config.toml
hidden_size = 384
num_attention_heads = 3
intermediate_size = 1920
norm_eps = 1e-06
positions = "rope"
rope_theta = 10000.0
qk_norm = false
tie_word_embeddings = true
init = "normal"
lr_head = 0.00429
schedule = "wsd"
doc_mask = true
dataset = "wikipedia_en"
Each number is 500 + 25 x the weight over its row's rms, rounded and kept within 0 to 999. Layers, rows and columns count from 0. Numbers have three digits each. The size before them is the row's rms in percent of the matrix's.

# up: layer 8 MLP up, 1920x384, rms 0.041, rows 1328-1363, columns 0-191
# down: layer 8 MLP down (transposed), 1920x384, rms 0.033, rows 1328-1363, columns 0-191
up1328 103:510499470534505472499541498469464470524497520480500551510502501514530479477486481462479508497465503531510539579465494454511511510449520519514486537501508512492516505457480441503497537481515523491522508461508511493524466488514492525485509493530493482476478481512450490470443495566471476448465529478531496467490482478544508528522475524516498486480455548502523517475517467504498496513541524509485526458496484512544509539481490523515547523501539502523479486477494488501516517488483543540503497489496534518523518533502495465518498513543503529510500484536491518447532482487564479468
down1328 101:494520477521480465491504537508513528463478459438494487453500497504457482466489489508500510481530500522492543534508505544488500487502495478500487495460468517497468511476500492495529551501522493494487510542486487480500489520470466524498519493485459463512545504506489472507501506491550554485528515551496559525521526506500483503498541546502511510520532485492518475439524517519516509492509513531489495526495519482475535488489466509502507506517507556477487517486515472477458515483465475509474510503487470485450460484492497477450515512469479521511526517457450484457550501522493479503
up1329 098:509515494492507502506529513541505476481481490533481494517513467466515522488516481548483525502444525540491461482498512536487560520497529476527515492501514523487525527502473533524510532507500504493473520540479498491482533443523494487496486458494440536471482519473501499507489554522429495503486486494504487535524503470504512501494520513468528505519504495492484488481515498503494471518488469508560490502494480541492525494483500481547486500529491497507527446515512503476538476497487487507560518491500490480506507535525475455529510534473506524474493505516499507559482485482473500477
down1329 095:510509507505484530486518466462480491527483527512486497444502482506509484473495481488526469491482473523503478515495514470475511488535505490519489503519473488500485537492547521561507428467555504522487502478529510518478539537524534485446495511500494483531548484492503508476523500487473531483506521479509465500503553494507530516540458504499468498505478531501527500510506518476465466502503526485448529499498516491470473521514496468495476488529441506481519493502524517511502482527456501511491498493516478444491477494496505519477474570511466480506470559473468530504452514514479526484
up1330 101:540465494479486475518524505467516504456543487473462500501534506490511523489479517515514480493528481546463456470533501475536487512476512495517507476509522546515499495531490520530531463472497519471512532528512486449466498530504488512510472514516494512536472439477487483503502498476505497511474484506463527501455554549527505540484473508498501531476490523481499516496504483500509547543559511523533545502463524490495477469536515537479468498475442534499472481485502501520529538518486474497491527502500484536497492507525494507520470484468530504508516493542507451489514503505528477487
down1330 096:484499475427504474561477475456454505514474508510534490533542438507508478504557502509477478484473484505483487474517505482537458479498484485551513509495496489491525505497533468501498484503462472497515458543496500502496503511534486475531482467485524507532491526518524514508487476519468501520529513479485490478532489513502503493508493422535475479493554523489522520539495489494504510533499525507489498524508473520506539530512480517488510518476535503485517513521479500544507521493484477492536513489493510475490508524522508528478520550523500479511504538483516508494499526493451533472
up1331 102:548466498550487514444497494497502479523516504509449490484509519447492518520504536490502540439470483481512510504473483519518538522502538455503486498463529513481470524555491519485520522474447512476543503474500485487521497477506516505460484524539482570488493473519470493502549506485488544506483513492519515472500526453479492519509510445516470536489496472502493538500482472505528537488489540559510487488500503517501495506500518519544541490480538461487476511501465521514501465530502548496499498495483488512532486543490486531537491479506506479506503472522509472512504512470503504495
down1331 105:499508518503480496496512437510555508513441507528502509469478515491528489510504491461467523477517475505464488533512468541492499486462497490478493492486498516504533534525538511480510489466484510493546542507526496511529513488496510506519527536489485484475512509517487440481480459550506513515498488518468488520538491508506475491442486498500492482476514536524525533492508513520514489475496492517514536503468526462496476535527515453502457516505545521506554537490510483560480516457519520531539485521482501482495527532475483502538531482513500486504436502517450496479477483484482510514
up1332 096:458506451489547502476486507530490471453517533487537539492498519511523503531500541526523526496529488535502485476522492495520487473464512501499505555534543477507514497550507504508415499520468501505534490529531505491502453475495525465485519478513509517462505529535485487528488468495508529495476479497516494490531486527532507503514526506499467482536497469541476458464477492514486540486539480541538460490520474499509499495533491503517485447486543461491550520536503472480482489480468509465498517487490524510487503524532457496523495520495471504528494525528513529492517471475471489523
down1332 090:525507523495483529547514513521504488506488533493467534489477535491488488476520454471482497511498504512481495536506481478508570507547533527483522507454516466519481495471531500549486506498483492512488518483457517546461532497531484498467552512509489489464482501521465477538487424538518493502484490511499481462504489509486501460487508518485477484516523468501580524526509521509501497505505477506499458500498484496515486523479472486492445485527519532501498463484494504494499513518540520484528501510503529497548493499518498463504506495506492472524524467497526466479487498490511493528
up1333 097:497489449469477498514490523508561511506509489478532471496477524498528506482531521503521492507511481511573521486533472522444527492469516476563457475445537497524522461509516486488510492492440478473546504493495495437480446467512492510445526504510465483485495496549512505505548485517483517523543499550512452496482485491518506478497473476530492470531497492562483480479514494472528544503581476540515488507539486497509509511531528519504533519470506521475514515496534464513481480509525536506480537507469465470490508503492503489497486454491495523548512524524500521470500485537531512498
down1333 098:516464515472495501494450525450528483515454470529531459515495467549439514507505485483554513528538502489487481523493519532517476520447479514457494479510488494510507442509521558533460507508531503534464488498468511510480494506485519522503475469531484546544487488498487493514468466543505490509518486494465510452528486509495523520481527504525516468537521457473484494503504512509476491550488471479514477494535476482527532487477476490520507488515477548468533503475494530507506530502458476506524448483514566493506510483481507481514499493481463481502511512528504487471475487530499506519
up1334 096:533507469489483457514556516502541495491542517400480475470513490503509523500487503523491504525497477490451487544479442470508495516473517497510474552466491514548542505489480497498482461539491508469540489543525513524464487542502521481511471482467502510465515495538515461495457474495496469481524493499526492519468518529515497493547463484520488494513528509478464505487523459516526507495511496483523507510500501491496463478474474487489489523500500510498452469484488463492476465530553583505484536549449476537509480489452518510505513506483477555518502545540478484494523478521481448476
down1334 095:455489526527490530496532487494490467495494454518544499488433495494461528494503467516503501513431543511538512499494539509493449480512478474519490513512523514508454490486534501433510493518481473551474538503516524515507495501497514510508487462483535507513476493520503510522485472497489512516506501548457505468531519522492507523534444493491524496512489483541517530539485525522524501457472504516540535487515526527515464514491522476519511485499536497503480503518468490525471482481439512471509524483504511517527532469497459469515501524475533489486508501509469464491510495477467466517
up1335 099:524519462508544495475483491460551499471502511486473532484506509530518526458477487507450483540473495460449471562509502479490541525468520499547455499512478499460520493542480512488526511504512512497509537537492499487506484502486507531505516535490507465467532496487473492500525489474472523528510474480516526486511539517508516528462481515496501533458484465507497505477519482506497474495572512492496465504501464483472503482499557558504498476533470485490454472453493513517484502485502502484534493502478496515502460519468551472507514511433489493517492493510529483526553507540471491514
down1335 104:474525526467496554505519493540480491517488509529527514442472482549516488528528454532463506480493536558474508507502521513494534509459509532475508498544516507489520505490508510503481518512509497519505455504543487487511494503530465524452476487503497495489471504450495473482511506482539494479501527453501532503527454486490531484517514476530500492495487511452523484492508498456497520517491532545498548490510483539489550537494502507437512473498503530488493500502482466488478476477494506491504514458522485514474511483489534487465491495503443522533519520470506511532472494484468505518
up1336 102:499485499514519484471487481547483528482498537490471481495519539523545494455477482512535478468540481544437520506534517521490526496498454488531502548442527520495505442454465521504504532524504504516515509497520498453479516520502496496511529476504500525510480455451518465465485507503519517489458475507491499480513520519528545449482496514546473499510509526524506503507467498446487549527507545485509498478462515532466508450487496557503487490519485512495503460530504486476497490509489540501494573485510484494512539535502487489476551525505479560475503516492528491507518466510480495495
down1336 096:487488475503491479502516494514483481455481517460491508470516501483549490496496520479553497446502454511518495483531501518507515502481496554484519484473471512531506505524499525481482477520509490514481509534471492442510504553514522482520522510509484513500529496500505486500512470518496494518506487476515518513545489512520648493541494476493536486484531461493514487511506492480502536620506468482500490473476515492488494495486480501499536466495485500544501513492502502454477481489483479519469514528512507525475475494469505498506497521494515534512502518517534491495500457537516534511
up1337 100:540464513457493489496474527456508487510473545500468488489478522506502491521528508513482518464513509508509524537519450515487509491501516468480483526449484482511512470514490467479473507510483502511500540498522426496472502481476526504506483527472500514507505495469526485529494473500507486539509457499456496484480533495537475518503531503532535495493447393461529534462520507451483473517516502468507504461547486490484488545504463521483505513491490527530499480516484490491523495493507516508486500512532496517503514508478483501524492519465495577490521446489483513508520469461538473490
down1337 092:478502454492502537506554481532541493484489474515494506488561485492493450541469533431479526493491489464515521498512485515492515505518511507513507520511505531448518522500510494474411515550508486481511483483525490530492527497480485500486475506582506497491487551473546497471500521517506499538504459477527517472477499483483499495468521493451458453479516524538526531470461481492493501525516508491458533505472513501486503469502515493541510490507500498467477522569506490516458475491512541500493479508498484475511471507474487458530555480528520497478492500539461502538508510488509514515
up1338 103:514502485525484461503436503477500518521482479513505510513482491530490497497517463480499560502480505468534497496505488517534497463521514508508472478501509497508506494520471508513512510542484510510491529462537471459497497545514476506463492510517460464512519516515501444564504468510447535507477484499482503499513461511488501510460505501536478480484468568551480496485484501501484493485503480464505531506521465497491485487512512484475490486548477528454473448476458497456481497471479469556494519512481508490532514485502457517493504524454534507468508508459529517488507519440458499499
down1338 107:507500499510549517505495503498441481546481472501499487533490530500549496478502551530508522488452486481533483476508518544484487511544486465505469528478521537489493504510494469533465509521499545512487490510558488496513472514515558539534518491509490454483527483530510522501521456523515507495506456493535480477511515468465492515502511485490522524494545489396455536530508494542517485495509472480483500511509556483453501483475529476501503517505506505510480475492536502506503491531467511510516526517518496493521544489497515478468526480508547463487517500561510491492553540528529530499
up1339 099:512507458501502461501532541532494509460548503510510511519501507503506480509446536501469552474454467469468482497509474471523450493497510472512496557485484513513472465521474454482486553483523507494464512507485510493448482517557491515511543475540508494469518459507506487522468471496501530485496477489535516497490518502520462517515491536454545496461508503483489494445497504518439483510504538475454507542460510509471489519512474553469511521511523539503501515484495492503497451483461476553507463517497481535491462536528440563514552537493513503497492472515514501512494484483520504456
down1339 094:487526489466486516540535506503467525493506469480485489480534515534482511527500468513510464505528486502474507472454517479518525484474506524456497503561496519520508485461504516485502493480490494498477525524467501492506530520498493500485499526504520523442513497497521503470509510519512480460545531502497517528524494522515494504519524436519520460509492539519518452547508512530527506498541518476518514476554444515488516455527538497521487472547475469477497495504485506531529490515525438500553517501479488506502445481519519535503471472525524458499524461529490491483510464464489503514
up1340 104:550486494499495490526486491460508505486478578528448480552522469554514503456481508519503529516516534496513503553510498499456595473487482470536445510486448488476488534474480518508500474564502513504500471504529488479501503506495522479470525527486534483518503463470504505503520495492476474510492496496526479497471485503507499559512524518514455484519490502488478516515452472492473491485555519482531464554527491492476499479490503509496488526499496499483512490472533509467509494530509527528463497507501533520507546456488518493504476469490527475532590508514520506536480508447470489483
down1340 107:481469483509480490486511479510517516512488501529492502511453449470500509531484473509480509495498481505469465495521511477529467525477488525453533488509481489481516459482523487528511542490522561494493522461548529487510508485498501506484511509531488500553488500506521493482486481458597524465504498506511489472503470473523468501510516492487536468485501490481515514501552540531468508487429464549481515512519493492504472532476503493494488467472497504502473507514512455482489508523477435499530521517482503461495478523497523522494519517519487511511488485490496529524498492504512501471
up1341 099:499518455536519459484479548512496501490533525553495504547519510534524522526504514518460481514497504495476530503520464531467542523438503501515508508502501499509494481504490497500468485489463513519551561504497508481457503519510501485476486491464497514504497521466478471528515524517522557518489494496544471531460470517487509485502471528552512527502470507512513463515503460503479528478469527501478532514494495543517495489490483538530514491473471467515468506454489566498476507515501489486506497529501468480518497463495511501487514484507517499485515463455470574557471506460426496518
down1341 107:516519505495491497584511482534494494518494520512515483496532498496485499549535520511457480521496462471510540457537459467492506488499485454499491537547503473473520526516531472535450482471544519491497513530632543465492492482520514482464486461485514483509489515503513475501450492475476473485497457499511514495537504486494478449493511530501501514530487519491532500493484533481516497520493493486454487485477465470505469533482492532486491526496498481509491504508511448505493530535470510536507479491498505470542470557511470508489475480492495502486556489524502516520500500543483487501
up1342 103:499480472488481486452536469511480457507528472518485509541499471505533464493523507523469478519488446527506488541510493540528505545499554454501493459456513537533502458496486509493488504491468495507476520509524539486500490523489535472508542516535512501484476498475559477504540497493502520511510492496526479536438521485556493534499516491501471484501499476518455523482525488477489475509447489522489503469473484533520520486488515485490503500501496563463504487475518435501512453532482540541490474458480508483503460508519482484475538517472536502525485504479532458541516495506504473501
down1342 104:518493532471496504544492495514524484514530450524508514525497533479464533517463500512485536512495554504537492505524507498488522487499534466506489510481525485497498530487493476507476505493508470480518474506494467563501541491507501520533482513474437461457502459498499540485501505521487488504453551521546474474494490507480450532514493496466525495531500455491507498506459505519498460451504506528520509517489515480485485512486553506515488476530511474534516504536458535493507524494500500491519484463553495489471489531492515464510529475503545508510494493560469500511530488520525496527
up1343 098:496508486518578493527440504471477506466509468489506471492510485525518504468456523504543510484513466479488530490547505477498515541495519438491513479456500499505517518497471458488480550485519435537492505517502510489497490548549539476477519512516476481487477470489508524500531487476518522501466478504488465500469501467525519502467514513520458514507529490515496519513494478529518504476512501561505486529504505507532475487555515466504511506470487515486460529485473480458471495525530493485485495513556492485461543507502495496475506525484521516524497523478522485519510510470509511513
down1343 094:518459514494475462506514499485501476487462484512524443529571516497528514481520491513486518476491485499554527497509542510482523499467536482488455493511522541513505512502488456495500504506478521515511497512489486488506524504554517508502484498486519521487491521505451497491520493520514497507520522512476544470496506564538540508558544469527488495498545465524483478512468468483491481504524457454512486438476493501504474496519474520489512457502427514497503484508504449453516524497493514522514530506517542551490465478523509467498509493463483490528512511503501463480509503500542505478
up1344 101:550503505497508505438489474461489471525500493489466483526539520548492500495487511513474473509498512524511527530512487490501499539458489474564460496465504473539500569498530496539502502518479514491509542507471487499504502505514484459466480476489465522467497509508510473505500492513496478465496462525527535518500464513485526519516472501518500505485453494537467506493479527479491501458508473487483513515519498525478528525451483493547530486496529511530512477464494466510498491468498518560518520500477487501496508547526525514457518518519556524478529496452545460489487523544492495514
down1344 100:468489523523512500494510541508465482457547518520498519461472524520480487511476501521477508509494536580515468510508566523503465510498475519490521505492526516499471503496459486458495507538485461520503494527500506473544493470511511548471568530465481532510551501531513517491498453507476487479484526494544481505530473547538526493495514509530514480495530516483464477544464536463479538454491492532480481479518484529532531494526495499483502466511495493517533458499533516491508515500500503495479496429506459541500535506539501500489536504543484509509469488523509474502506514497481505513
up1345 101:538452469516485495484478509470514477507463505479451465482481464511511522463489416498513515462513522506521472495486494469466535479423467498506509499544510505482455492480513486469523512493472478491517517507512486517467507512527521471472481498489527497545517484471487465515549518546527506496519492470494464518489532498451507486480514524537466523457477485540499540490477521486537500488495515505509484499569526499422483488549497517480488525505489513497510495487520500476488493488483527467505511509509517498512521518495519507483508525522539518519544504486526455504534493556498444506
down1345 100:450482495479488513500497519460484490474545483506493459492550517540495506539484536491537511521519445535499523522508503488528515496492504531506487498499532484437475498531485537434526497520481497514452475472507454543499431526494493570505513492486497483507519491490526484511497461536500488452498512506448488544530491525512548511488471466540474520524494495494479471479506491520464452483513523480509477517536494469484530521503491520508481473494494508529496512526497481466491465507461495526480444496473568485519490536510515537462503484510491533514483504520546540497508524514523550507
up1346 096:479493493537514522523483466540509500506489446531528551461499494510513494496508478505467508477501491510514510498493489511501544491452505456535477516499515527487479509519508535500512497535548525459486493474514463471508517452472529477517493479481479483422502524512471476532520521555504506515472486506452484475480515486511514506468465514499474494486493411554471479507554557530483528463528499518502501443465478505496514458549526505542468503485478506511475510500492541523457495482490494559532484481533516523470536515495530462482490483485502460455489514512526520543524439462544489494
down1346 096:508501541486497514534521500463484480519497477476477464512523492517453488532456481542504473488550475486474502496497514503515491531495464514513554517533507529506473463524525556436508496432497509495493456456512506470467508511515538496468485468520529520469487523476533508523497500484477544515524466522506509494507479553521500484527518450510518515518541539495504500503495567470477480459488513445497511478532518482482495483478516504510532476529474534533510519523561519512492495489517507474509481501497541491530462546487485486512562464501480475534494502504497491493497504512470519541
up1347 105:515514488492466505517503507506486506492498487460485500457490471503526497504512493507455481498477506501499529504491461475514509497487477485463474509440531476527495512508484496487533479535515493467499515472487503527547513502554488515507460482503519515515539522496465467512524502504557476521472488532533514477479478492520487510500476510542486503476491527456485500462506472561548496494507521539498488490487470531507498485495537497512485553503516483488466470545517489485506513567481485491508516543491533502559512527453486500527540448543504502505451502528483477521513512509475473512
down1347 109:496526516494483486523465473529507521543467487536516486542548465494511521502514528515477514464504486529514507509504513496500526494515524545531492462454508528480577519511536490480491532532518496475514496500557474483515496498494511479497482468521481464480486517505489485494492535457522528520484473470527510518489491487577465479518501499508534505527500493440456539473505545458508534521496486482534443476504528504504532495490477479492493457464532509522489491500475457450477488513519517482515496495538473508486457494532485527486497533492509492518486485504495480499477476505513502483
up1348 096:529512493494537486535464504428533516487522554531495517542506499511517460512500490504463493519530523494467498471485535540504531486462527490503473532501494529518518496538518531492526521506481500514517459518485482506551488524516468460504465525486461511471465489540507512499493504519529494490500481523498490475537512494540514500516521532498459521527538465499517476441510487503517534485503504491504514486512498525510497527492492535491495483500515491494535488466505479502468514475511525552515476518525506518476524514465459498481491472508536517534507528434494514489495466495485489515
down1348 094:465502490527499490522519496526483461494521509485521465490524502541510485499523482514511518491442498494502493446505526520497504535478505498508531534500512513489424512493505456531481514467467509489533571469494499515508544461515462520523467498540508474512495520460481453524525489495473533522469498427518475514518533468491481480497473516535521474514484507509526515504463479508549486464445524539500485508529501482482515491516504473529475498503516504476471510508489498485509447485520507530455531488492488475435501528486520528507508516461467491540496503491518513503522471490507521480
up1349 095:518549530500471456517549498509507474492524534506477486490487524516516509506495478516496484488478464542457497510527504480510477523512511511496515466506528486497488527515481524539557478517528559515512532493531526484472500472516504559506524508477489514468474447468440480523491545482540528507493488448486483470467515505523458526445513537478537484538484526512512492467514510482482488464512490497525501528507497530457518493476522490526472513536532530462502497497504490518520509512512509499568465485502491497500497522503480554549506471503542469454503452534509490476505478489504507496
down1349 102:553416474469512476518523491487445491506509440521490531500508472493470472493524519480512511494522452500513460466516523536484491492503468469536491522473471522507459474493509510519516452516478496469515499486537521498517467513527475475532465462491502502523493524518506524509492471495493502511510464497539502537491466513510504488470528437527506491450536453494520525530512470497503449560509518521514480457472519492500504527529490524470499481532458549493474470482517518488441486532480458485476512499488507500469535479513530488499536479509507479489480492507521464486484482495483476520
up1350 101:534510501559491511508472506527500492516474519508501537506514478501553526522503497483517504482477489488477486499521471493476510512492489451484480524532542515508473536465477495541491501533482510495501487495537475498528480509473506487470510500525472506495489506464494507498514454493484486553454490483471469531477517521527504500464557445544531512485504476493475537475482494484531526495510518505518482489513512492509508510531503523475561511467526505469483539494490533478429517510527515475489489473436484519506469514526481473499494462495498481533496504488501513501482495507477469502
down1350 100:526495514554491534521479479497455508512472505469500476493503483521507517484489543491496500540480483451498495535516519498501474513486521464484544464523529498488496524481517466529458492495533454528449503524584444484494517519481529543479513492492479472539464502507476478512529468524536510513485519498484505449478504494512479486483515515518517499515520482514477516507502474498516504508474511508466525491527529516511478503526521471443523469463485520515517467442519531496487488555498546485515470432548507493506498454490533513495497502512507471513496488499492487494514516518503509547
up1351 098:504496458469529513475472542511482532489494530500524466487476496511477554522444518544498461496472435460515503499475466496482523488516476511531481534491479474558505490524491471480523494512504504492489490531487473470464492519537502493537539543553482506474519490481534498536499530481503506483513500490506483509459511475450501476555479501496511481532463513496493530480494478500503477473533534478481499474516476474532470471468492515512552515542521514482483489472499474500507503501501569550487498486524510558528452524516484499534466493471479484500520508482520463491504419528500534496
down1351 097:509535576481492454515506476494426513538464498515525502506517467456479501520493528523488479504477461495503465506470512527473431509526461476504532515477514512479504490505506499527444486484489525462494507516492518529489559465542465498510498492492451494514491507484513486466470512507495470475528500495499484514471490539480509547544469512468508503473543527525528507509515500494498512525477526507467495510490465535494477472495493486476507499508498506515526518532500520530543505497483461495507494521458496482488500506535557483517516526480503522493484539477527505503522482500517507531
up1352 100:519507465523465473456464483514460467538522501496509498481501494507517545491492521519517505495511503530534486541487457517481509469487478510535515503477492527488502519504486535512514496517537516500517523548553524502511459528467532506489500485474481476499512488514506455442510548519510513459502540464459467476443531522493512512527507492519481490523469472532499499455482518462496484517479550525515492534502478533510454439482482485497521491508480555491469504507484489464461505491526544551523497488505462506500460526532481475495515538478501501485533498513481503481487534517482515541
down1352 101:471497497471500521532534457464536506487466514519529525499475461474515476509492503505462479505491516446489499475514480491506499514513516498488526511541488536480480515466542491518459540503495461513490506451504510507478490498508477490481470470511508490533516512491512525536526487498504486519542514498501501468495482492477457511501523508477484511497520443518472511461513538548484516479486504495516484541506529515479566552504528498520493494524517470501501559425461467492505495540512481485511554497500513461553561511487475514512521473488483490512555474498487533471473467485480486522
up1353 097:502470487495528487499494527474527457476532512466485472505518543517502507559467445456470457528510501514533498527530500525542465529474482478504542537489487531502527510505499503528510512518496504483509561509512518504498447493506525477491480519465483490508462506464502485503471519497449501487508516522464473502510475527492460463558493499480524466524502487497484465454461475471521474513502503497502489491481488530466504487470507507443466481501487509517498506476517492512539484483524496497460468535495501529451508508502493499527480483514521498476532515495489420484515497477509479518
down1353 094:479504522477474503458474508520505489537494523485490470489493508488545538503551481483481501503537512498479506468464453505510507473517523488446516544521537473504514502508493479489497535494482488519491516543505496512530507531522519479479495527507499502499510463496494447521490532449510512486503485544486499508455482500455492515483507481457446490486517493484464514483510482541521529480496510551457490481471520531515445472556486542525469532464454500537532499499507486497514495532528492500500492493515522475498520465508487525515507513522482543482491530510504506520439472498518493501
up1354 104:494503482515482468468521503484521522499490513526510490500483507519488517502487537482467488457481546498529508509518485571485528549491494492510486541500519520536464497475505474495530480496492460510476518478511487542451476517471512454453487509459452482492487488483485469485508479473543499487467451526498492477527523539517478544512480524516496485462486494494490494471475487531554491477517496463529455488504483518487500497506488486510493457540572511498472517474522472461500470496461541544485506445480465517504496549511494489505476494526530488516538546522510498516507507467516529468
down1354 116:516438482538465500441503546462489511461497526524529523535499525502500498487542479504491501478492537492514530500485533509536518495459489488543515560504471491461454561478479535503511515517474493515494505458510556500499496468505506482550441505508517504502503522492517508485500502479487481493507480504509480480497537511471532474504485469490498465491472551486513533481494509510494531494536492511514497456521511470501495468493509511490470501520485500545492438530503486468511494510527512510488531459505526502453506504537549527495530535482476518515478484522553502495523470489492509474
up1355 092:518497501519523453513488498486526518504471465460451482491529533511558506506497504467496514455458496496456509544500521513492538465483510489530488517476489466480460507462487503476495541512489519460501490489490504517505510484511495450453484499470509489457513515482483519517485503510490499519480471528505484487498453448469464490530516473534525509486515466460519494504447491498517475515543512457479489515493527503518494493528517537527475494489448522450454530564508525473523539503486490494498544542503441494495473501468462486502487466458482508473492497462504465494473471504490508484
down1355 093:521457505475472518484477473514500478509546480520553515523471464430501472486518511465505474510489458518519497514484509479496465523463474489461547487519547549488507487519487457561503512501486488500492480480534515517521476497530533513515471501469516467487448487499522500516440513481495487477487496424497507484516472512504509502535448533527511475521512516499490480487513487506513489488527508518551472502558488516524505496506485495483452517484526507491521513499484505536497505514518478459452514455480552481519561493535478458481512511524535518457513491536460501533484519486508524487
up1356 098:509484460533475495523494520538552493573481456465500515482474514526482508518486485549518515495555533490493499514489462506504541520538532511507496520452526500532486492480469461503477486536472492492532532502508525523472450511535557486507481476484492518486515482506466490496518494493515487514503506473512500487509482474513498470479504493501502428476480462519541534470463520475479507478487475522474506513516504509458513483544513511496491487495486507535534503505510472500491514493466480501518505529550511513502532525495502492484552514522527517516513489515490500522486504506489489502
down1356 100:472525492532495510525523505520539509528512472525506508516495520523502491474482504517488512503435499510521480465497483527480517489514500479482468475458490465509528484499531503462499471518510507475494487478535537491491468490512505516530488520518486515464486479487484503491480513478521477529488534492497527500473455506504473472465535497562481472511493477513503518464532486505457502492472484495506530511460497453526479514495533505480485546536521506533493447508504475502499547471514491507472486508527497467543479533511533472466508508583476487474492520481475515516508467449498503489
up1357 099:513471541524515490554525488488464497476465505493490540490534533504483488502508518516514479514464511487519537502493492524483497503452491481519547504495512513519501498470495475504474491525528516517444493465527485515459499467514507524533495440451521513506486495538499481499506516518501486475477482487483511524479456504504481507501514463521523480527505538473449509503549515464517439491527525483515519545526569450529485498494541495513505534503514529451491462541477518470498487521475530512498469532502484498483524515538433515463500489517549538475527504469542495541458496536494496537
down1357 091:533490460495504479524499538458548481532569496494523473521485522520492488478557482505571507488513521525465524492499511457505513457537511524535484460473514470505525505504506499504485451507421471508507523515442528493529475512522502534560517530492497478496485476501471526531498468485479542508469524516487504459500475482483505503506447489522502511492516517511512515427499477538500538496514468475480505516491477526508533482519488475501467509469528534508494525489525475466514447440528491493496519473478532488471517484511564529508504492526532525471457496521506488468509456491499532509
up1358 102:512512480477508496497506500494508477485523507529470474516521522482472512467498520485483515495541463486510555500549488476503461496517533486496497495487493499531518469480470499510495493513486513526484526507515500492487517527474531523545508515526493505453512525515429465552545503502462478452529497515486522537471527506477481508527483503476574471488472432516477529523485493546512517507510527503499451522528495471524474506555519495481489542547507528477472500524492464530516468539519517521542504502497473510499473531470472495494486467489493496483495529494483492474494500500502495507
down1358 102:503498526517498522502491487527500491516472496518506466486533477480487511501504515527516463494435483465496463457537495519521517533487504516520494545511530520456485482452518474494539503466497481476467488532557508518469494490488495505467465479473494492544497508473499483491479472512500499545476458507519447484497544516535504538477495486546517494527526477534472547489537526483467525500503505488486488513503495475518488491524489476526507493488450499484497475512494521511460501468539474466499489503468503492491529500505502537514512520507463440501503523513465502533492491454489446499
up1359 097:502502415461501483483485508504490484495483472542506497478483504548492493516488498500501497456483554474529499488469521507519516479476524496509478552492527486494531486524512478498513528489518501455465528489496512528475516499585512504528517478477475459455532495509480513499475521517476497516517502499514462511500497517469490478495479484539498491473511488539530481497511470442535478466523492472511505459499506520500504499539523514531455479531472507489474486525499500481532508498485485488513470517525496547485514512456527468471501447454523481510500489502530497529466479491478484466
down1359 104:520505500494510509539496485477525556529490477473481475541544469491489493511543490484488462512483481468487518471532520529496507498481509435443434517519505484483494510515520515512455469494532498468546486491534505506490509479502519471507498480490512529542481512475506531496479459489497494520493478489534505524494514504545500463480489457486465494495572510492483485538514532522497506458543519516486535508498496489488506507544473474513514473508527508523516501475505520445456509506489511426540535509506506475484514481498490495504514524503475535493493497499517432521499477482485502521
up1360 095:508466458493474464480524519532506519514479507540496487503504503499504486521474523536499479477499515476537524516513475524511485483478464499464513531486545494474456462449504492541498504508531551502476519457479525519490522512462521506473463516498462502490449467480523520488481529512480522499496498498533549470484530491518488464519510496525521481528488528502451495500444467510548483516427489499481447527523505498483503483513491484543520465522498503507477420487536489482524484518480494511514529496519506567493477524500512537520529488512530488487479490535500522483493482532523503495
down1360 087:505532502447488498507483500529459501463512460535514536527533513495491471480519519501495492520519478507514453511522483478514486518494500523547493508484486483525480491471513535491540508511514547491495496523428475473527527500490504481511506524521485504484468534521464521490526526487545516529542479493509513483513463495504521503503470500433558504474477502462531501535497551502525496533481459497500515527521533500525485491501502505536523508504503486454528462510497455509510520483510452510493481503495522484498461477519523465517489453549493488486478488507494517505483452501497515525
up1361 100:503483482513508471492512485487528459497501517481480554483525501518507485483474490514497510496479507525509523503439497510475512496469497492484482511480470515538531507512533501483497493508470501469490492488502503442487447513515502475505503519461543452509470465480528485511469498536531494525523449518467497492507522462503504500496531513560499509475479472507452540488456528476495517488493501483479522497501491555488506490517497521480475509508495516479553500496446463497468519502481536507503479480489539516486525522524509509494538516491477518510499523468511494550492503506477515452
down1361 097:544489506507534515505513487521519524467525487467529513497521509447497459475497457482477495476518473534459491512544538503469495513475490500501485497476475518468499477447478514513489492514470475473516493548505498468519488477481448470473538462520494549486486476512475507500492497537526523558564525511544493524508487502472475529459477511481531475513543476510497530509474479541466487451498539452527492471530525499493521469515488484497555552472459479484478495493462471499543554504553504509461496506527476466483477489517502484510486516505509492486527492537511503488538512496491522484
up1362 096:512487495500473469523466509513515495539474501458511499540489503481524461454466476478442510468490520485474517495542483512488503522499506495516505474530501510469499490529496543477513558536496508501491484490498502503510487472517522498494532509452481508468485488518488466511485523484461498499547513492491477502520483479485438541520462481528517512530471497496527508489488509496555512481521527484529489525534516497505497533495493496488477469529485495494438497541465498484531489522481512468499481489459501492525512490491456468481513490539515514507481481532516513511471495433486514509
down1362 094:498502510532469508459546514501506512484483483491509445464458503509527484472502506508526470527514470494539466490485491516491511481493491501476513494482501532512523476498494504472522518508483518495500509496494497498518497536546490512439566484505554494507492462524497497496516548489511509475480498480504502497523476497518520562521530535512511461495502506479511510499503448456457538506473499519505537462510445530528503472497474521525472506474523501518495538499552497519483502499463504502490513526496511480487475491537436485480477453513504479517485485505564522454481543503538512470
up1363 098:519504493481515461508482494443506520491528478514507496534455481513493502486493518510512448514509519467557514501475526496514494504516518476519520514499550463489473451512489510504481516486507515471536506486506501490436531520523537514458510477492500511490469461510509481546466548443480506471505473507534501525452497513498476506496506530484507442462537488459540525510511485482560494493497478494479490504494520525533464445483454513524522501526501492453460458514478484491517505510513485501550529466490482514531510523503508504473498458515511510544484507504495493522454504458459492513
down1363 096:502502491479487499534519514492462517513461525531538481516513514506490482477488490485514542468489489499477539504512529541531518505481531459517509473483506490518516459468505526501538502479544472536479538518540500528489481501504513508494542514528533492478483477490549499498531498474471479545501524501515434488482452505481454466471506494561525487557492554466485469545494508493445488463496482491458551487493459485560517490495515493474502525494466487538514457523495503520481506436517506476512453501425502519544519504532534507510454483475490494480486500466509476479461481505493506499